{"d_model": 128, "d_mlp": 512, "activation": "reglu", "norm_eps": 1e-05, "rope_base": 10000.0, "parallel_block": true, "init_std_up": 0.0479, "optimizer": "adamw", "lr_mult_qkv": 0.5, "warmup_steps": 407, "batch_tokens": 32768, "seq_len": 256}
Each number is 500 + 50 x the weight over its row's rms, rounded and kept within 0 to 999. Layers, rows and columns count from 0. Numbers have three digits each. The size before them is the row's rms in percent of the matrix's.

# layer 2 MLP down (transposed), 512x128, rms 0.0684, rows 148-181, columns 0-63
096:524502562496521525487551501495531575498512581506427496475488545564550437505437384503509506589560430413531491469424502509568451504503496493520523464512473507542491489565417599533536550517516436
040:586477398481518557493482511422514495448584466472524497468495521484644573488513496551605535474478466411402551450540490579459493483497534409483608556486512627459512454556503514520521610546579499
105:467542545503603428508445467540480494487449498519416592560476490450472584490507460553519515471418471458538473460497485451435486413556544584519563472547514430566431541473503489369493573429458452
101:447503552432523485450509569563462485543530523582570601558455475525484527524508516519502491485507485525442571510504576592491507515538480471550468507491448498544576491514566468444466486539485509
099:478538520527557498521417554490555483430472552526544529484554498568614448576458499438507482541669579567459477578509481528509436404552488467537490542550446471571517471461559479499494542474569534
047:500578436495572561496441456531562479532483506521472516481432617500510599477508461533613506501519447527489352544478538399516539541534528538504479511444680509491442482524411490430463502491448549
107:511436496503490541524560527582533526413571533535526522498503460537484504473484519421449494603535444550464473442499521422468496525478498459522475371548499430581528430388575577443506457475537462
105:480437489543476494483415514537537450520627532460442456544552461445472518468524561508442427520556521475516495541568494503528485439485453549523476522434509385541411451527578407493502554504481478
097:529501522510496422496527534470474524447492540430426615448550522536438488525551383531430450454536514564504520462568523510472544536528505619451555527492512420451536552499562495474548425486555429
025:467362498441562509528511621489504476433498388478622448579510536395573482564428502468527452585444473485494461506465535547579512474515445445503519501486416580460521540540602494499466515493400503
108:514438451484521528456614529431524442456572452538436528382474578538381536479597529475562517463504500495533450425467465506587426529427611517413514481603461474499546445531424452546490547475513522
100:526426495406541464404474603472472545510486420527606467492419441475556481537567489476486391466465516510476497506484459441516464526490486540457498595519469478551403449445513505572474561575485534
107:473469499569461523443494442505493517465498494556500517450415463516504444542528482523433465539532519479540554508452462547519490502498482503394433456496554414428605482436472518503583512517483506
098:597622547525498454444489498535519486554446514352532491531498420471581558361569469511542570526419450451498570486418472496529537527522523539416527541511506490499468546513396425489449465513494570
110:485481532533494524465555557524542458501493569414492461500589467505460433648542418598522544497519464459421582398537441493515542371551483501481469520439554465465446399557584487580485487587501516
108:524499532425476547441480493518486467494358393587469520469450496440496491428482585502466535487541504480547534599438568498478628441419438482561586425480501533571512567424470549553549451532492533
098:483509430622403415527586450474562486507470540525558505534484457469423537563538474457477523502514534500556455542554532530506490581460549411499453497496532537507532551438512493543503451505566519
035:493517559489467573508508509543456487462441429474620540542488500473584558484561536536488527532523508527407494520405487514478481536454565530479538438538469558472526505526471515468504613579500453
123:580488506592461488480415523550535448461569438472465504521556492521491514474382461550468546531612504517514486581439577513452511449473333581520548503416592467516496370493507484503474518509449469
101:555474454433508586448571425505521377535603497526463480527540481512562538555507578504391524539532439420530466472516489479427444495485494525449429426472501429523503418516511616506492512528571444
101:457528490487525557564506492437442438523511575503578488540508480486400598467516562498448457392471482486495470467557533493451521423508532442489451468512504590506445521448480397508528472450484533
101:489489556481444420415465525444507463497534597488512512572510502442432454513448614481571497480591480530563525495528547523486471587494445536526485448569439526534482512520483445426508503534470475
118:622456541614492423438503515528528448518551473570559558461482523524547482520522448546477530457510523505556503574548572528517529499543572581540478475413561499475472554479428486420445495460483529
038:511505495530474447543493563617513477460580434498548487483505490473631572440515465475561601513397489447492553498433422442523509499411521526573481467460565472449423444524560546433435474530468468
101:506422396445501493566552488520451569544501505508506473522413467509511353381591503515561453463514528471425525550470511468503483434402452484495546546460518379489557463440508572499513541503582464
090:492568402479520521544506457538483411450516400533555429476388568493477474501503632567450478494520477450393581498513436547571549550470542472538574456394516641442523463480533535499470422620554527
109:564472535516431504435495475517464532526526519449524510532545508549577421499494449393536476408343539485536553501501492540581431478462559462526547552474518450539525582553443469560499565437530487
112:555463598487522567419526515504636389431484495427465452470510435542484487515480448550451473571561603526440484495481505434481480415579531472491436527584394550531504449504483536495561504519500453
056:441404535512558556537544464481525499509512466496426535518572609420457469494510527576523452545513418463484571432505458473594490521488497511444428493484453521468479513567416542521380528534457538
105:514502572515580459425494461443447455469505551460465496497567420473481500522505550569532525510483496497571515560427522485495485545523485516525478460475617505391467439495487487480504513491459559
108:485523531442513450479479554506505484579560399474456506521550419554529538530587509494562496500464578553497492453493429584547531594487518530514457498496524511450527455508472594531537523438535486
094:433492517512526452386448421475519419522544456479553548503582554423524465583401514500516471483507472542508475502508598501435428450498516534569616507504540560430495536492634522462527496499511531
097:570475523467555525514520450436505508520597494483476483520483516549483472496456664449547545465441589428495536484592520509474467510503475524439524447533474516511425478422491636592460492448538525
105:423611483468532596470571510531472484527467388612478602583519562435479542526518477481502479502607498472583504446480489523492512475595434525448481520518598458524567488557602451458485430503470599
# layer 2 MLP gate, 512x128, rms 0.0706, rows 149-181, columns 0-63
046:438424479536580505429510551466461522466535574432466492398561453416476470504462518470462467504514636596573462495594537550526510401562537517478532463478494519481484466491508536526473451493392469
107:487436539510478577409516444441508521495510467487437447508514491390487545387465465451473462519561436520618535549479516394454408424549533449439556499561551471477427460545569482474498485463477505
104:472476472483542450530484518477549457502603465487449478497523514576487441560430425464535381584487613499532421497533500505544500405474501473560500516518458476535415490481444521560549536531498466
094:534440603554491549450483511492489414478607415506520485452603436459467549457501521514478408492518511520490504559573520550535493444565516528577490520535565488422493504465452565504463447425459511
054:415480579531565524442529535534490480489545554545440417455562471469471473480408489496547507525585562574470482497541510490489560459581486479451457409499477537537555448417436462550514473454393496
104:482522581446541538452531431471460476571604544534445407423545506430497475506486503465553542448536511533436579511566436482467425539590594482472513455449501566513519477532555461488490517486495579
100:477478572516542434493466554426399580482521491517458463496575524425496492531450496574548528516538481549526508506515447511474467501489599477468394467507488590459519534526430464557513481566425481
097:435445566466456473452484515435425463502459474560494460527483519490601489453505496492444469554494546589649424462498485500480488447517513556525510488499504454512476485534499528474512595581521552
036:391483560508617414455518552524519496501509587495439442407542440475496433465426558477470542581514524503554467564573506512529511473552482512426463444438437442450524450474433529557561455485408545
104:391532539539528504431522528498495502442525490428470454481415453416413495508501506459481478481527475558557519558528554557517415435546450450470465443536467559535497529507507516519422535582490577
098:516510504485534514412580492511510464527441487549425540458511526499379518488422502499466536566522508507470500449538474522598443431497437528545498507474548613357495559569525505495480463523423463
116:506417587556549336508531527553435517465435544582464469527527483537412512503401568524494473478485525567530467509511477631502538542437534464467440451444505559450380523514530495596598551535381450
099:556509546495505553524389425463404542512492557428447464508520539528562450403490575547540589475606597543467531609548380434488485437482490624600472514413585529526506513511471575477532498474459550
112:404489535581437508485537554485356504424542486573473494496526458470551462412396456422490471480527464464594506596511487424494469511544471434517499403581550609548512558476555490502447529585428496
115:442488508505613455445479520515449576556581599410443463485562498438460447579513513449530461482498483536480561411554434409494406453593529424415519549547500449421399463495432523517476498513512603
102:555455610482467459485547502439521531461506570549501461534540450504519481515472503396500490495525604501545508548507505511463468474535523515450462525373507509527525449433551463548550441503408472
045:436436570476580515445586550465506543466509588531476497390566463456453448447472530451512500504572544562518489468569580520539455398561574544494491472512497565489400471470476546602537510490330487
115:465459539471558462449596501413387534549450474505442436514545526473419494542488472518414471483489529497522565486620516511426563463471472520481451475521545595432502536563547421404443524500486461
107:497503477508448488479557501490423424523574501511432485407467516479558507459511509466494495475536482499458491549573553494518482490462478491468568362510494420468509419568525647486531505504510450
099:449506540472507477435458478489495449513579560545467496506588469462519529453476454485541449520573587464467581510575576460418529512439536522584441494514549475528417467440502514606445533526475524
094:452509571544499507491514528551535467490542459471492458447546436454509484561414468485516485548547619471513468422568484546471498401539555523518496504527504571430535481521442562522453511461497445
107:504482618550514461468512584456461497435572573504478388474570394470527477509457479438524519544493542478539473516515558569522518434467516437452517471452459421505435438523432501591515491478553544
049:412439573519555466400539586510473478480480506486429378386553440406484421508486535497488445478511487509602502523585508493469433415561516497484463452519531527464447455559493571537496505466384501
105:442521461483529507489552450471497519515472513621468481457487547516555465485482535559458557452507521553456516452523505537414501472552531564573575586489512546564458439542523571512521586545540486
102:493457570517570474406493438449479546495485539467464483498521382502560460528419552439430508498561567537476510496538514561468466370530560562406530433515511472508476528510471537553468506526467465
109:438415466543444556536606516523487613519558552458535468483545492413502465466508470528517508460525474457506567469472502437572535495507504479529447502544452492559503472442485535437496498565455481
110:480437476553517568500504460493478634475553560601501450513518468519460490480509616511494518505536496524401485488551528502431487482583539620524475468599604525534562490483419522522483494552446525
059:381442558503518462436503488417447553520521615521433445469537406454518452516489514511480505472564518592545498482539520548476556402510566513462543482506487544549510466464469539536544494525407533
101:456406519567567435404545464405479535468445542436422521473517498521479557568487524436500541543538612551604450549508429533562549528447476452471492451504518459467450543450510406574457482509402490
106:395420485532506486480556432461496500580462469462448566529481520538409565580526505444443462522510572477498452460496387532521450444546546459428522469518536478477550487486439503489398528596475558
093:452493502468498417490436422548521486582422498446415452493543411511470450622464539514424458532552564531518486555571491529523476455522485465564454506533516443529544540495565484577545527500551589
099:514435575559525440463543470565524549504536466469435458486485505513490443567442487390439539662526572503595498437464443544454517408592558504457470431507501440470506549488544574556528543539481557
112:402474567510511409516561595426435464509510492601485487534509503435485405590454475454518403503563525449646407431487431507554482476505538492518453400510489484439522506460539469633489473539507489
# layer 2 MLP up, 512x128, rms 0.0742, rows 149-181, columns 0-63
028:548530559479496414503433464582516411448482474609505451460394462537546509568525529509554537527512440452482502490394448474534458509461568533522521552443449490487522520469460476486479477453520479
100:515552638491489500481474478398369491472529491410494405432551461515494533480520446490489506435504430513494587455503536473484508543497510520381573469476527509497443494572559469529513531501488510
096:473496533493480519471475512518474509547395515511513509538468468427519574378605525518479611403517440479497539457497543481484476621507509437417513486458551500480631537554546491439489500419507551
087:574437587534445589412502446513529430489598434477558501485593489461466495412535538478497436473441494525468472514534496598506496462507466520529468539514606502452530542492474535509461419451482478
039:448508471501582538458492446483450543579556427525485508521496485479533501588491508474546512601546617510494534540437532444453488511554533538517488450547557540540554506553439560597518443458428407
102:577454507546529431458459463504464443473423509441452576519485474562441515400561464475360511478526441420506562441511519503440456551507515518518501481582499515564418543496489478521539514478485519
094:519502442459482540496526533506557409514467506485523503491409444610495474438564545377441499560514529464528511469486514472544539520531407488522572473518463391593488450480614560508500532476569507
108:495456600491408449512502493426443469514485480546528471566485582503572470430512481477490439539451539531511434461464467482459533438489502563471490514458520563431475508523557489464451580638527570
024:543545597480519468457478508480587508506553466546472528552435479527569452504496479534481502516534560514455549446505453542583562486349506456430534421467400547487462470593511401490482430552491581
101:409592518530495475483486522544524506407623458406440502528434558475479498516517496439475491453497465577529515567507556585478462461538446483529443505460476570587518513501433469473466478601509560
096:498487454464483567398532429476547503456461505560426491467553510502463590490446630613472598511444523484513500430555534519580507415402403443501544533473593605471536573577580582508400405513466451
115:481524465471474591404473508535453453588561530456457526499535488536489524493531437550569539439509519439468576549549524424523419484496504540535504559565526408510576446568577520435531494486528532
091:553499509566528572496470463534433474526435527376483495499481559525526417440446573594468594468528592508505594541500378473442557438559477562575463508403568471551530478533446603461530508540501546
110:565519450414564478504436449480562506537434517454528469413497477497440492555569545540466537540484567560422512438554536555519534459521578517519480579428465416505414485542469532527606437441546520
118:562487512480415549471390469536568498481439448561481520503430549481546564409494539518512443502517491463549425558441537513419514577399491615543467500391546504542565533489533488534481545390466445
097:583486508464389544505576487515534530467497513625544518568444492555583559457484440472491553484558614438536489572479461477503460535471512569524426513430581450537502454419520460540470469530472553
030:457500458511539516457547409436476558454381533554507506485549445527494509478492521455494452517498503494501495570493498499526491419486567456484422521496549529517418414407460544493455462463435537
123:497451463567465491582480480638517519474550536456491499526491442532579458429486557441520536565553538487451441450402483422514433512580489482532553544452427426639437482446482598578573463532490459
099:464531522517499468497449474471523570568509501464562482521514516485551455482525536502599503465504545516489562430440547404468550404533528486435595509431465560520455612521449348461573427480510572
096:531449488581535526503481549462431524479420444448480498464495507495462459516523594565516523482393448560541455515448414507603456476560533509448491471537451498474558532516447487404556474522499470
100:480546503450530444544562553447451522550475541424501441523527545501476515421519507441485518647518505487496560444570466395457517485535480466412443500561578572509491587569492509569506456459470458
125:424481499478536498478634481475544461520488567516377490521466533508486407543565538575463533508531627524488555514579429528543555513479530491622461492472492538461527496462527540492517474597466535
036:378510561531561441446446454470428420532463543448505554439516493392444405508503493503510456566450477548539526539520456414502527488492540533543605540407521495499456456628436504490446469546490563
096:490451533505462471535533543507450486441552509538561519603510519451468564547535458476686472532479538460487466554447465510469453553459536478484471458511446487528498519467500343536486460483464527
098:529459422498441456541511574556516461464507541567482423471519563451406496402566431569553568526481437495561505501561503418516568539559423398528446551458458504478512439446519547480524474466464567
101:528554564490542569511424539434509425484384569507487483535490469586467528499517517418447531465467512529555474581548499503460471490556502451425506520468544518484492516586551567491470486390596474
104:478537513461444466471469483543524445504484441425524551474484515486589475537475434494513510520505497495498503550541637550517482491424385464514498452432438471419471517490555602481518461516501491
046:612580515443477435514535478526537476465479378528538524533491540551439509511476406512500406568478468431529503574508521484562440628456466445549526434510492483478490480491531465508499555458616545
099:500602478434482537573514536630473503527572431551502466468455491469532469428477503554540475488527495502455554349530545486413465490510516537562543529560500610498548500566475567449556572459583489
100:364443475506506465536514440451443486534489441527481536575451494538446519596509478471481476455518491503540531451506387473505510427547491452438526523504444471481553436494480495512444560576466521
082:556491514523566587462603484454538505504567517515519545537443498516597504454538490500542454476564489556470467449467529532477482556419499463449518466498499571526468434513432546526471490494502355
092:422518451464495526525423514392436487484484525530534523477519452513497543449583500558557445466486511515442476558554564465531561543412500503549567523537517644561471465564412434498472406446516484
107:611495426461507633483422420624541451527525535436493508461530466567498585478493460579450572504429528529429578535528495518483589535525488548467557563467461486609514461527450513437489444577442460